config.yaml
intermediate_size: 1024
norm: "layernorm"
norm_place: "pre"
positions: "rope"
tie_word_embeddings: true
parallel_block: true
optimizer: "adam_variant"
beta1: 0.9
weight_decay: 0.048
max_grad_norm: 2.0
final_lr_fraction: 0.0
max_seq_len: 1024
train_tokens: 614500000
max_steps: 9377
dataset: "wikipedia_en"
Each number is 128 + 24 x the weight over its row's rms, rounded and kept within 0 to 255. Layers, rows and columns count from 0. Numbers have three digits each. The size before them is the row's rms in percent of the matrix's.

# layer 6 MLP down (transposed), 1024x256, rms 0.0721, rows 253-307, columns 128-255
112:145112162121138140133150124111132118160135108140120104115148116105114152125159103158157136092132120130164124152134111131169127104107091120124115130129122138169100150156118153163128116115152118143133104099172098164138107124127141127124164148146131124120141066135156135106132131087148109120120092171158106182112090114093126174105158107116096081148159160168099158181135099140119126094085
096:110104074142153080109114171121100138108138138136164157123138166083145109141142148131144152109142075109155139141137137088125119115133108128096103134098119144130115188112187114112121148149132129136174187091113142146098153127107112135101097116160127131128113107083129165160159148098131094147141150117124165120091139125116139136093130092138080159130103112093108136155129098080125129128115
087:145107145114169132135141108132131125127115108132095110152123142109142092169116137110114135129122154132147132080157136114133118127151110112126099133104095142147153121115167100081128076123176116112152151125132156133132114126144153087135110152146157056167124105113149192173147133145108133122080145150118121169109093118132146142174117119139157088131139116150116139099103122113124147119064
101:135160144127117164119100167115135094152117208129123131114093085133109164111147112172115145158118098135142127164110106126108156185128122094151147144085130168129126145164118148076134109123057106118120132138147149138144140122125145134136080111092183102145138146159103134148166110115131130082117137175149163085107119128126118128113164115091130120149104136119130125145120119133138156138117
104:166116154110167106117153178160121104129102163135112113160100167133154104147146105090142109129158149137074138085143148159169161111107152084125113124095121160136158118140149096116147127131091137116152118113154118089121136173131098170119129129142108127168120130101115130116167145142137109136133119131142137127120124160096123156127090147099151079047141110141122143131096096109143167137104
096:139122098118131097105123139142162181098149119120129137126124138163136157155130139128129114133108122147075149115121137115143130113127097107108133134124154128084095105130084113143104098148111153120139145142118149131127132145116119103067137132146113115134136142111074174188107103129114138144163098123154081158108135106143108116136169146109178094157139132111142116152144131155142133161086
099:154114082112159125155145102144122139133090129147145141142148111138139143115140095109128113143108151135145125174108113124171123120115156134125149132144125121116094161132093155170091126113157086122113151139126116140120117144133101146074150115124174092135154151136094138146105098111148147114134146111135124171130075114121107107134187121112124110063155164133107094134122148119164133102126
109:112108099098135135151112132117156123125171091147121127129137116117126154143161144106110185109120098180103109163125124132160152113172151161074124095122155130144113113052142117097107112148134184144133132115126102131136094151121161124126085098102104091113104137111119141121100143096140151118115098105114117134143127177129172128136115150147141130151154144100109083173144127122160132119126
098:097193137139146127144118118082116093191106115097122091170084135086156133134181143117165106124155124137133091096142099123114128147132114097139145133089123140093133117138119125124159128118152149123116111157124150102135153115064151105150103098150091129146147181195109120104149145120155168116144114144134125096078169138085134139159168154115106133119120125129111123118111130146137118122106
104:150112117088122133074113146117170098138143135122116150128138111139139182157139139137125110104162160140153124124148158143134131144127076139132138112074099127143083147086133106187183150143196115140132156143115132130136108115113143097110114137096147089139122142137114093153107154086154133132085134091121125140106138116141164132138135132148147163117135113124147112168117185120125133141142
097:125127085104118132146113125184130134082129131127139118170108099156133129139082069139137112113136152141104131132103096122125095136139118107150145134108123123138148129118105176166132143138099137173158138110133124112145126100119175142107124130099128173131128123124158135116151113169149162158134063125158112151124114138177094124088127178091085148086100115092131127103084119119122129144107
105:142138142103089103118139128115147119154122114124139117160189127148073138122104105116138103142141116131114109067148071119120134159104140145131159090142132188171134146137122123128178102098151171149120101110140108057113146094161132121133089148136163146131136157171128136168093112130126114114091086107129110110115131134101131148163159148128130146125114105145098158156167120145165103130124
102:159070135110124129161121176113116165131134101116150123113111168151155108140145171105131101134110116120085110140126148113113125134156115142128131126108141107164135116125174207127110128146133190061117149169153141143164142114110132132163137162126097106129133098149171126153149097148145126103126124078087126153133150119146108137157128115141124127131105121111069135144176100141142130081100
101:116144118111152135135121141165118121117144118098133076106165101127126188111123106089106144123117136142155128090101122149137137108131087158107154123156161094172114146114144111153115109145140143103132133093134150126171137136105114084139095128104118123112176129099094089134143085111066149088131126176163158123132169104094158129111135140133163150128116145146128087126140087152166144122093
097:116189143114119153160046132135139103143125127120134116131146100189136142125194125126123149110120131112148164160128118126125150103126119096120152122122113093086119138157144150100154128143106130104129136147147106117146146154107108161118132132141110118162125137126125135104107134120109141158122144124173159088159136103069135120138131151122133084124119157111179144100110113121108126099135
103:141113109105124113095111134139106145142160121161105146192097144103145129100103130086095084170102107089109111159167126095118152112135118096164143145145112146172129129158074131166125114072158126138121099124104131100140149109093129130111120105122147136147155088134084111172173129089083110125121135133123111139098153135140129108145157137096122124190133141115132113135144154130121096117136
109:144095124087149132076150112134169127181084116094114133128122127150114135135146137115148135112141125116172118095099128157138081100127144126148136088111102119150129108099120180143171184114180138165118091147112156169119109150124150147098167133145110167112133126132098142089120146132113137151177141148120115156152079118157154126119159123111110130124162124152095107114116126121099167113095
101:122122142140180153179139121127131153142108155109140124127125093144105145124116102136102156107119134132138109116121139132119149110147093152165143154102108122107110156097090118142158098158084126166113126149124102176131085148104128137173137123127115102110084105148110146126128132146121139117121115082166144147122111150093117163093110148093125124105120102116147102152142119129134140145162
102:119110128099096106147152135103107121111079099159119101146189137112123119140114138120153092110142150117167162139137121085118085134124101143137062120141122109107155176120134152111127106109127109132115135159181105131094103098097125138120160080129114111149123124084158103135115111120146128165122099174121134121136148179127072115120135126123131173129150103144122134100139107138107131128119
097:125142144137152178099165173155102146141142165100125118147163145130089136098081123089102107127104119177135118110098100136091146112097167073115089146155115126102148140116117106131098128149080143136143120151105142148111143147122132137109093136076088108180112138118130124133149154168125101123082125147129122161104151099128127140110123135093155135124142136100103139066154138135119072123173
090:162132111129165106117144185125062153138155065100121125099130113143097095139143106152129112093127127123149110119116159106133130157147165124134142103098104132140152099100158152101087181083128148136127123101156124128100091080131126163140125082145157132137130117119163099138098169137108131140135137154099135111119154149060139106092164147150087082164153109138111093170121139095115128170134
097:137131179129151128168121128140125097145090153133122193120114142148105104103108129171089158124124163104128120139159182119117126078136137112087138114095137094119150133125114103125135143110127081140134142106130125102116136125090114162151144152099095116111109102135160115115157132179126167159115160129093118138090152156108157119168118101101071100095132181161108123145152129148126125144114
094:092130098120116160107109142123122131114142099123112154105175099114107116155061135116139195107101104102117146101135135124137134124110122150126141111086161135106103092116131129165134143132136104125109119146145141153130127170111167137127127137079144130135096130093146168133120160130134160113170161114178103078118146070143122160059171141136133098178139180120141086115106125113129174135125
101:132142132112125165091124161088139119126098142123170154163101103113113159134106109145128130139111124086098101091144112095123131117161150126108130135145157085103127128110120153097152124115157121111136100096130059148133129139150149132139093130185190127099115094138084159136138127123116165116128137125114142145139081144161159123080104110152144139123104154120116107143135147074126143093149
103:151109114172120106092123139087146116166105134104156154120140132116132125118150110118165127110134124114117128108081142127094155113122103111149113154089155156139137137063148124125121148145100161144150156114138145109087151173167147145107133117146160131166141121113143151166107158119154109070126108138095129146104106161144168117190125164135116107127093122095110136137149116186172129082143
105:094116091147175113122127137145166158137121124142163160138153120121157133141112117128140122128138131137139152118099134117121145133121126182116137092118162108149142092117133098147068120151150145113135122132119106151131116093096104118137128115077138102145149166114063139111114110113141094113158110151108143134148116081180113084109135136153101117149106149085109130126110139140145105133126
102:138104097141148101126135129177144084106168110067150086174106171153163135133124141130162128144141095081139162112117123124084122108112110074129128110115134140163170082108096137134158148137112093077139152086096103102161152118176093126140119122143135155142140152119114189117095148105136094160134128144148121141101156126182145117150131111138121139129147112148132155144128140148146133127083
094:174134091122117096147132132150174170112138130123076098112146167114128109136127109127171107131139096108155116110177114074081119144128163111148125131086125101159102103124165139077148125143118152130130131116145134139154127153110132125155111138103144152109140134135123125102128153148144136091095136109141096125141130110137126136119114138130136168175132177136132130122148107135134104149157
100:143094108130160124132157158145120125155142141103152111171132150122104114135163131121089138115092161128129091126115165117106123128135115145109154139149097125123101130113149137095183115100142175126140164109126132122152128168119073167133157125125136123106117135120106127131183150117107111153121106142132136149166097135080158153148143155087138162115140124106125161123169122167103148124105
103:104143128138085119132127104170137157092131141135109153136084152093168146134174136134159146136115117100107152117120160122139156141181123099099119124128137093085144113138098117121085121133106159160141120133134106100121080132158094163179135125170128138114107125159111152094114119132116166089094118089130111121120125105099167102155143105145129110176092101139142150103129146127062098112147
097:143150141102146169131122095137083137101136123117150142180068155125154126143167123088128104106146139145146153140143131103160183180097168131083134152105063098102130173157090144112149086129088180107097147131109095094096143148160156108091164148127145131111146135128149144097169117128119114137130155085115138129143121125147146108138131143112125113140143130141158091144123134121112149118139
089:106152122124119122153096158148060130098144145134126149139120118108123094137121091128120128175135141118147134173147134104149128122118081118135147103133101106149138131125131109143143108099160165142187126126159153155171152130073109136115136135136104143157114128149149100157094098148120107138128108136124104185152152084110142135150127125162119115146118121105148118172113159133117115077158
102:110123141159148106133155102150114100146143117132143197135130143150139163110128146103126098116094162096129153125142118109136147124117141125114133130114159141101152144143127167134106067091148113081080097144129108141154102115164118123113122121163112168164195143108103160139123123142129123106121143142156121093139113171131150137132139083123113148171100099157151139148157143150197140153113
104:125107128170155125117080149144111121101099171101161126142141147169147102151086151147137135139124101112149072175096117156105125165142102132173149153127167138156080124119126153133130114147151166157123126173089133117112115110130108137104116118127092139083161130115116109158147122127115139105148152123154143096132115069108067147091153104151146130175145134156118117114144110174146095153119
103:167116164109123102118176089092118107129103129139134143076108129114129160154120154158109137144146097150151135141103118111174104121122130172121092102136112136155142128111167181151108127130093130132179094127133148135154122085154103126129103121153119114082103128090099096123132116120174119122100156171131114118093157158145131097115135100114114123143147151133110104124165118116163159115110
097:170151136172148162118134113141144148127112127143129136094085174173115171172126086127139131119147170105117132137165168120103125119111207149111109118111111114124082098148100089083112164121160130118121139115125114132148118101137115133123133143119125131090114163108097130117146124156132135165151153137120119162114103131116144089142115143137079117114096137099173085157132114148102130169087
097:147104139137151131141132141133123101150128102162136119137119196158128103098104120081107180103132149115114127170103122116131130129153163101150165123130081094121077101128120111130116111132154135150182141102116074132088117115124122178132131138096151107075116154153152140121171132132142125146096140159151137154103153102130147162147139167115171149115142096144107134145144124102156096126142
093:144159145127106126162114095125119156125136113125134144128119140112138140098142127095115147123149139157133142174118113114118120105147100150130108139134132143173123153155146140170121094123137111125116177143167161127107105109078118117144082135142193087091110119162130171128142150110136068119180119094111121133110144121153087112155116153093162124144128106175154117092137115128134136112140
100:108112166115118117113166094126116111135196099148143132067136149162131113155156126184141134150122131102113118094107119119140124106097129125110117128134082153123160107130138145124098126138138129156124119124160139111128095071136132106145161114074134090111149140134110151138131133136156126124121182148135097134105137125161121164108128148112111142192123087116122117176119140124160118122081
094:103099124090122127159137125142115098137175179113125140103092125112134116072153095166145125135130123116098130122133134132143089103129100149147096120143159164119106099096107164166117133192197192124132130139139111150104128128133153091216168086149136128101150115118122113148124145136120114099116152126100147098159145149114116134124123153132141132143172116147165157093105087166082165134136
110:119118114130118141135142080159131119120145130133096131136112143106167115109102152111141099091146139137116130142107143069145160148094124080168150133130128094138153159134143110117106120155167189128122102117176084136135111139108121129077148120149124090169115080113157113111128074138121107111138111129127135138132140134139187154136158117127115159136120086110116123130156124145086178144142
095:161146125126144145098144172137111131154079189100105127142125138125090141127126095117129119124129119116175154136143150145136115156095169131124100147140087104096148129106186096124132148111109141156146137129103133137153141136120114093145098114102190114122114163142151129094135133154120121117118115156076167095180126120062118129108146119121122124136130144155121107101144123114152166130135
109:116105084115141124109130145106147097136177155114108109123118112168153129102119125133165076140148133114111169136115135133103154130117117067130151130119132147100092103149141152078119125133144148131138112156096093113140114167150147122144123110123113133119117105143142121146147127119115162072145151132108115066112077110140135122148139146108153129141136158140127131134093136137117114113154
100:146148126122114132145113093140160116149083132111156116116130134114188100122171099118118134154144117129113139078153141145116175127157082128099103164153123130109110086146115109127127118133177161128121144118178100134118162131088117118128145115106162116117117143149131122116137113072104129151101102111125111166190105137142132128144131106134087129120117120149147168153144159093125119148136
099:158097139142108158119118171122092129141139089143099104101091177186150106123157150120087151128109124100148120115142152127116123106149109125091124122175138126126156173092185144155097100106096129072101135130096144109178141095124142157176198148144117115141146106149103114149149084125162127119065144105139115170124130121155151121138145097097131158122143128129156135158088151175118129145153
115:155153115106130090151061169121112155125127125109132138156114091141144123127143137132130110100118167135119118133147143138128194116162079132165132138139119144085137143098145157129166145128118121125121119157134163092165109125101122129144165147120097117155125106141152121114109119165145076107138205138150107090124096088109075135155100130144085159163116120098146118094125130156121189106115
099:162125135155117189119106122126122136150144114157096132127116098073116096138150112096142118140107056118142154130148101137130130138145135142139134122099140111147148117125101155177115115089139144157129154115114165109125129128101129129129090113117143161097120111127120142101130147108110120121114130142088095139060136113122133174153108119173151138139125147138174170137144112098142086102096
096:156123088121156078077092150133095124143095151127146119122144141134135109147113196114109076145155110110133134121163127103139110171112115091094117154158179150116137120099141147125132132147084158161112161138112149135086170147126139122130110161153127143159166171110115140137101120102155142143163131096091147129111098125089108146090112134134155107084121148100123103146144109095116096124155
103:104100117127126102130088156144150108109137111124109171142111105126096111114096118140139078142120185145118103128138125102160163125145109128132174072150106124121128081143127151143122149104110085145103106137059139129100104123086144082143111110154143163137137097121134127130102156117145159085152110115100085144104117188153162112109106132101148124162142135178110120165187128163090097124165
098:117117162116133149164182138133135122123113091098106106108153122168120103112118121190123142115125126171131121156143168137116149129165108124065153119090145170098089134103109151155105129124121178108116103120092147136134129149140085168151108164124123114123137080133151166108134122127134118116125133154137130123116148169144129136170121155146109114116149087122138137073095113150104105099118
094:124130151145114092163123142110104170124146178088150154137125125153129162163129098132119172119141139164152116139147155113137123146132062154118116075178131108150132153101135153130156091139139130126145150124105141161148156111141150134118115139116130147123141158188079120138081056113116133101143078148130132164102140116122099108111123135108104161164097129136127097136128096140110146110127
092:122122118108067149126079174128132135164124086121155156103112124097138167187112116146159119103088142182114157093135145149122156104173120128099100134121153126092157130095138116132089077136124074120113123159159135131125101121154144149145097121110128151124130118131109115133094111144112168117128137105161118135160113103152143159101165077117145132143133145147152160081097142152153180110156
107:110127113171106136113120133121122111154131138133079114144101120156106100123149060125106134104123076148134126073143122167158117087150127135125159128144114142109132131094166103132145132127107154165126141142114140161133122130159115134115140145103124075133153151080139121132148119148130128139108070112125147138119168105130168131142136109145138155109140120063126118112151071161150130124149
102:093138116126134140114122147123124132138118105118128141091127142135171154121131108140111163120130078142172159143131157126114124099087092125106141161095121150108146118126146127155145071114205106139133122123140125113166125143140112103149103152122182119134130170138162110144131125080112151182111122114099087118109158109123094113077149141089144138150165145133145150108099104091143122152131
116:139111136126154096122148085150119138108165106128149160142132125098123103125154126100135154154120126109127105139095150144156128143125131146112109132160133168107163129123150117131141133125132129144122114100115151156101120107140145118069100159106135105120138140115173107110104125105128110098176107089127084137121135109134133150110082134145140107122162153139135107105125142188131132109088
# layer 6 MLP up, 1024x256, rms 0.0849, rows 254-307, columns 128-255
098:174152119219116157191144112144094109121146125142147101132140106125070112103132137113143117133132155104152098168132103155139141129178110109182084106179119123188122119152088112151141118178109142133100133164129117173158145108098151174150127088134141129145102132167152138122142124129133119108135117158116111115115137168111134165111150126137149104124148144094122153132114105139154133127119
092:133152117147110138148101087154153132134122110135143122135152116107115144104124128125152076137131126094167068132104138167093095117105122107168168120139159135126120108124108148138132153157145127106075123156147094139091133134139148100085166129137129193079104115147141077089118100159147132133176113109129156094120175130104118087097169132072089130145127145109119129121159139133141123117153
110:146124169162109131173132111127094120116110111141108109127092107153104090144133134135158149102143127141132126093105111062134136142110119123143115114093094169129168108082157145141143139128129088123140046155077140080118109115134137139139115095135106137143134137141131124115128145147116149134177129108131170110121134142107168119091137139135119112134133071153141146141137169114146146117167
106:168127164115125137120119169132134114117139155138143101152112134152144094154145123097125137115137134148098172116147100155105143112134112096122126124122138112158158109094136109140113106107137126123110097099161134104156115154158065124073147082132130131168137109137143112136139161169157122205145151164127118115148118176117140118161055096087139066113121137089130134162140119108140127132133
099:104100167159092123129127125131111094176148095168144096131134128123124094108137106119137108103133103130153148171119090126128148176144129137098097136152112105148126127118182115114146116106129127154150100181171161135080148098133125128131121125147184126139087113099141110107161089133109117108154136161140144117124094141118120134115112107169139141095124115123163141114102088156068137104141
103:150102142171084108166145128161107149135109145133154135122150107082085110153153111109126186098123159119138153110109133156127115124157136068091119145133170120138128085114086102154134135135155124140137102107135114107132169139157128144150109148118089130114156136099127135143110133118117124149158140096116136132144146135121167125138089131071121163113126149079115098125136148107098137109144
105:155103126145133119117127123110146116124112132145115158160156145137142123133139135158138183146141109157171155107117105121139131144152104098096133116132136095109181132173117114103139100162110135129116128121162155109147151067134113123113121111125124112134108107130125152105139148123149108138139135090123133113108144135114107123101096089136122105084156106153130153142119133105117138124147
092:141063131147123077124091140161171086100129109170146138110102134162129130134111084151150158138123123137134168136169156120096155118139167170101122130149165125128152162135108134148152157166084122121114108095143120087096138142172104162129149141108169133109090117127142110125129106157100084134167102147126162112137137118142131106122099157145098122125112124060145171119087118120132113154139
092:108147144100121083147110126150076115143128123142101158132145125131094093075064153138109144101098143136128160158100139113129159157119151125128131138156143088128140105135116160150093081111119126150133134144106144137132146111075142130151136120109134153129119100133114114166119134126129135161161112153122154083150125150132153093109140165124134114118162143107160126116100107158131146139124
102:113127129156151126107123085140129114130125110119144100116149131146108116130087123105146126082123168123084138148094107117092139112161123086166142120098135112149137093097131153132134107140143147133113168121127178135104110106130122177105131110115131169112127150186131113102134085153143138124170161132107101154104127087130129092126080153110132125102096114079100140145070106063104109167147
107:092092121127116136094143137080124171116129079125153133136131110092144113129141142144147135150148146184161132128124137145076105116136092160106132154104172123135134153105112140145164106077158135134116103135120127108106095147090087127129181169116137109129095136050115181159106108133166151119119117143126156126131118110050145140122156117139124119105130110114131106167114159082140142141110
108:109134141139119164147101093146152144113188088189109141163123102122094097134158083148131154141158113134108156119094140122137145140108136140063154129118122158098139128109114127152159130136138126139103115104155123103177121124149111131079119090131153128163091162141148139102123114129140114164128155132093160118150140161110129091127174101105104094079108098093134144123070132113109139214147
099:113104135167132152121113112146157156095124147074126123080140101097143066121109105145099111163139145154106150169125144110055121135124102119141123117172156110126131161099126135160136139120145114115098140158118126128155079115144099109118129151143144123096116132152105128195150147122137134139141119148121142126146138093142145146135133163135146110097176122144119155130133119139130153136120
105:139159182143195151124109115161149128138127162136120130099178106139141141152098145154107151143127142152128119127104125160153164096125120120123130108126162120128159120176108132140129074110134148111090132141167147147112120113129144156137164086118114144170115114127092132135085124112090134102083156133097137159114090132148162127125156135080131112119132134149158169120152128097137182104139
110:120174138078113162134152119110116163136155097148115149106180134144120170100168127143133153115163121121104082103110071108119150115109104177136132136134102102134140130112123130118129180138167157145095141130142143159161128154159110147094139128142131123169107144102120124166087136117150129138157146139105100154112119183140131158120147136149144084137164144160098148135114159129100126165160
104:123161134123151115126168127165134122069151150130134181125136117115117134142130145157137124165118180102171100106118115128142126124177128165136105149120135110112146155149146112127157155130133133131126121072138137152134171112135099147169126130122126164118100089145105127171101119152143100117146182075141068106126136167124151122120140119113113134127134152128123163146142147126109177119117
105:125148126100158045140097134127089153140100141134080115105159126161122102125129129117128156117184101117127122143144081080097159157123109199150181114115124145139143122122164115127118163127135157115150127099112114080114143148146138107109126151115143114083100115108110141178144134129115093125120112158126175108140124139154147154097095137142128150070158144121075170155155153103117137115146
109:092112141151142169119128162125063115144134165095113136123187066090137134142142122057124138173123104147151059132098141125170170183090129118103132146173121127157137108158147133151094162095131139130155121123110148068093108083150118146151111098098110124131120141171116095120091129113076151133188109139122120108117103118145145146126153113097117110145131108148166075145085149119156135145145
093:129123116104099103113109121148117134103149095143081130121137142109113115148106082121160144104141126121128133103158134117132116117163124193117183110127143104160120125107134151127144116138146119146109144133122126156173125117088124097117129159173155145102097128149148137141128075119147217152143086120155164125145102166119121121161166112095113138116116132120145161125132144089125149122110
098:101145120110167108145112111125127116137111173138132127148116127126118127118101123128148176128143157121116144151126111148116150098110139123106138161101145134134152148127136124148126092168133141146125110088112148108139187131119149107190100129154081108128148092119091138109175070089146132138169107153127103131093085117162138175123118130104126148085082131181161138131153143133097103104085
102:100156151127124131139120115130142143157171176140126141106145117091114116166121151152126131116172135148145086100106149145165123127113087157109136129159118126151093117117086114158141133155136165131153153138118135095153150124099085141170114135155133148116077108135136166147126055147097135131090181124124108122157140097135149112116105138104156131110147175094160164154095160129145154118128
097:143087147161140120091091124118136115099099120097089120141116110088138118125153120149145120123152160120139156107106091153114081183111130089125138132132161136157148133104164116151169117128150126134154151135124120070126070155096121117160125114131108142116159101111133084111140139134130157164169136137156127146083142161085122130109130156139110126136156094099127154139126130122119130139150
108:140111090121160144138120107104149129102126100139137121102157127126138120145107119158133133159130122129119174145116100141079119122115126140136109168171117118129131113128106095163102149136147117089117148096122146118130111120145067051092098125091173121140064129129090123150134140149173147146114143146134132116133130132136150111119166065140169112100134095133142118172143103134102107133153
102:141113156165087093169126125147108136138083138124137140100144119141106121108132102127117124181153111153107125139129170083138145133134113141129158169130106117108146097147136183135110072098134115100111165114129142075141115061122092130095114164138088169118159141147120122122140083104118173115108133122144138116106179123127138127117135134118136124079126190157096089111141156093134125131138
107:122132104173104090137137138120115121075167143155152135142113114096102116131112109118114112126140151148137105157089128146161143130088114143128114104137143123171103166157090115158145109134158103062119116155137146102152146165116092121162110135115115135102085100145127141132116122143116101149099124128143106128117144125190142110128155137111154140133162127110138128136163138099149120176121
103:102177148120132136103134096165155129103123098135146118151088152097103120131140148154140102138143129171098190142081131129084207099098110148077071083136136113128165127093132119135168170127163126115079136142118137111144115125137138138132133064168151136150103100086142127139083171116162123109124154149150105114111149100125150116106116101133165125172137103110072163155159138151103142119149
089:113158170137163173124108159129136072123155081163126110082117101104116097105114101124091162144166154149117125135113126136174150069142110141095099133161149133120148151109121106150117160159134121152114133095181149121125119085147104128116155101146106106121133104136127124137136082128098152135175131140136125102115120154140144135130122116132129133076145093106112119132146128138118153113116
103:168130169106157150110066126156108124117104116149116148169157153152096143150139120147123137115166097123161143157078103146137163159148090143140169153105135122175145118100092116130156131092135115152120160122112134087171115149154127121137121084139119142172147129126125186132139124145125124153126131140117104125130152150124182127136114124129139052119105120164122133139126181111096131108148
103:136146136203161042133138122115101117112166134127119154120190128106104138119117105110119162159174121154117135172164136124138161110096133133138148110125111140132150104107114125110128164107131109130162131148090140154173100116110133119113107153099156136091143155167132123172112117168090121141165144106141091138125130177120103118103151067145133135117100137139093087154100138137135112150149
101:141122125183084090195087081091143111142126143109106115121166127179127106106130112137122128144114123116139121144101135130107142148124111103123120137159126175089117152155109138139116101128134122132122147125110160147107145143119092131124142130114092163115107157106085105140126094155134091117099140170162141119105158149137114130134100125152096128129160126119126161140162134164141115131131
088:140130151129142116101101093144146088164113092093123087120116123135113149129150149140121124125156143131156133144083160155114136140138133149103104088161141126101114161169126139141119177150102136099091130146097106089143098124132157127145149166093135126080134123120127143127116125131102144134140162108130136094063123128131145095084124160160146133123145103162144119129102134131124088184123
103:141099152114185141127093112152096163158146155196111138094174132121126111121118168094140147150177114138125165117131121125151144070127118102112165116138161157162142114148099143133105144139154110080099114201081144129110137148125125129071177146143127162147102180100151113127114110148112117128112121128114150143103103119133125112120146162160084184132158116086134127139112141086106124161122
104:127143164083156101102141110167118135127132112094159121129131111108133191134177145138112108131155077152124116109109116124135100108119123129165136107128133171143135133168169117166130118117117113111094140103116127129112148152113131134161176099090179107123110146149106094111096133103126144141116114107113118140108096145064141123117086139085111091137133127112149093160097157122145171152132
103:148142158156128124121149118107104147122102164159183115148161103160130124169148122105115174164118176131110114179122140123081095153115136162113104118132148105147141147121105125106187111085135130143149116126151143099124098124148110139142156162128128101093112110122130096154122121153128146122108131162107117127123123136119140145117111107134122104147152153136124121161154113102166138149131
099:066148118098101138144155138156140098154175171116117116085125061110134110112123137098109161148162143142126121111160154130133121121105117105150140141139084100124121122133136074149105070167141144116163170094115112129114084154149110122091097154140121146143122147160174094087149164161102114141099147150161131128154135153113134090147124153149143115090152094128190107127102134110145126120131
101:146153121103098131095144109137140097131163076126136093162161123158096097101113108150105173164155166130112114098114099126124159143079113070129128160096154133145159128113137141133119090128123110102110101107158124104155169109128139132133102121170127135151108133112094135143120135117122142150115129121097171113143123114164119127117117124161107073126096111121125155167116115129098119138101
092:078100090091105089137148144147105098114180130115109139119131125123116166137144126152133146129124160115138091114149141128148116096128138156120139134129119085144135116141149131134121159133132136142091101117123139105103140145170153179136109103095096123130146113100167123155152142098108159122114088130106160169144116115107146140094165128141091120068128135115065141117112143131084120110108
091:156120095161123081139119116122151105106103123127136110139100121117108119141109131133110171079146157100146106166100158101102128111156158164132131172113157124139142111140105114132112155139094124130117103135134105117094142159148141132157129152122145155117155109122090100137096103134074148101169105113159145131109169146142109115101119117113109082145158150131111131113125150118133158134146
099:159155112160172158177111154079078162109115104113121137114164112082108138108136094114169136146106133110150116162111141130130139112073109134121153100118102099135168124141115060108103153140142120120101096111105139130103109120106100189161138131134084168087153103164118163146114080185124149149159124149103119148097121141124123140098124146140102139087146100100129145146155143154113175136160
111:113141081153135068170117125106121138139103139137151184122153090122097138133138129120144109123120107102098100181099145179144138133093115131200171134107135079132151088124130117142136156143142120124162101165111162101096130094145121130119103112098108151155135153135097104149133060101136104150156151065138120109148153178131146126150092117131116140159137138126112130127167167140108117133133
091:146139139115100118139083124135166148121159074119132159111093135176126107110160103113176132139160131121126061124118140156116161100121092075124168113103151110109124084163144150125127110122136158091114115115159106122175127087118178126135166143115103130159151129136132160133095135143135101141073125130142104107123113142146140158097088161109155136127146168124113148121094129110113131132097
104:155110159089143110126127138152150121110142119116140116143125109122151109116105130133121129124156115122131085153099105105109135142127111130093133118116161147134146115149149114152140137121126129114132129121080144126150142169157120125073088125083154153156103106147154062148118158148086180139165154110135105125083162120084158124120087136090100138153182125161138079151128127091137136144157
095:161124115138174067134143145119142144096156112165115122105136085139113116133111122162123150124119133142128155142116125096118129179093145190140161123099170154134164171142076134144132101119097122120097121159083140080127117143123141177124125119148117119115114095126133141163082120136123133144181117141151146113093157131095134110119136149118170077117152121140062144162151091164150134100142
103:103124100119129112133108104116179129104089147162131129115099111114111134131080072115180099151123140143101113154126149150122127118108131151139145127150115158140148123121145118142150092157145141109139108116131141152101130119109106127112081146131113125114134132178126096089149111138146126136156119115145104110123154156110147084103162134117092180115137127104115097136146140106090139151150
098:173120150101193113144071108148135115114131132133121129134113141139133064120131144127176093109138148124122134110135115107129129200152123152185122121144129111146146141130097130148142124124160103106140125168094162080113081091135145135099144143113120130142093125139142121116126133122157153167167134160136113097100149154109131130124143104127152105138146149123135111144154118099097108103128
102:107132127121115137162069132127143128092133138134107110172056121164167120146121120179095128160142109111127119101107152088109131150114135167114140102125169086152163134125178109150131084103151119125164146101107110137135116142178133158106107154125142144163106140134146144138121097112172137130096135124063127090125090147168122184131130118123102121108102120140129131127120080120112139132149
093:138170150150099166093148101127154140106132098130134170104112129120119149112105105167146160101097133113126101129139102131130133116150152118167106109093072088167141116137155094142130118140133156097108125152146096126120137110163144100155192106107103115088065099147101109102139145118101142123113124147133142124166129080136132061140171133156109124163134120129125166133123158132124125152154
105:135137115158168075128128108125164097108067134140111133127151148127128116143132103143144151132132156166155141128096126136139144156130130128133129092085183144174147119116150116124122128197148166119135137108128146123126098150154086112121113126150119112113107119119143143121124107135122124139135090124151117132132162131119137103160122115090124135147104111105142145129123143118115136167132
101:136106123139125132147114095136117127115127134152092129127176141125132149156155125179138135217146139179172139151098137079121135162136134111113122152128127164090152139154159132160162123135132107123096147110130114098136116112157065120114130093141103139119101135095169120106157102110099110149164124111169131120135153120078161128118165139136089111093086147103097100141123093151114137157154
091:146152137103087118130138091132122119129134119110105074132111131127142140101150139064110112105126162154100144115103119126143140122095136150102144130119138111130121095106136113139119125159150140113062109173123127087112146104111156106150171139157150152088111133108116106118156116153148133144111150117159146124154107103163183166170117097140134117126164136101111212096136138105130107140140
099:159068116170146122142086125110111127086101176137094140114153137138118090125121132157143125119129154119180097122115117152150138124123143122139146096159140119106160107097136089136100164114145147099103150151135140113179143150157061159133163145043141122103129130110081135178145148127196130127168154134118152154100126112133106118132145155131103121146146169136109112102132165117118093134111
109:116129102111142135105108131117147111111131097141113139085123112091139107082102165104115128128086126156114122141149094122098127162113106102110123158137131123121127114133107138160103090107123111138120111122138163154139123123153120123160110074140120153155115116120138114123100148143153123138089119164118125141159112147128123100113108127123140089109159074145107161143122120122157131121182
104:144117123143174133061135113145131107096129168111125138143166074103141154144116113125143145101108135130102106148103099172099107159084147131101149115187108135139153123164125136105085138138125110096111124100145163124136107164182105124108149101097153166105121138116079061154135119132118102185112147132143117129149112127122123129129153113139097138121135166096118123146144136159149122139187
103:125123104102151138100187137158102085098114114153126129122144109113153127110148146141176137074125136172114111145141082132098107130149112124091152113127120124125164084125143128145114146113143126066130097157124163145168133160141115122136145121129166162140095112094142130125119143153135159151118100190107120113157119127103119127158173148139123128112152147147119123140145157139150161144142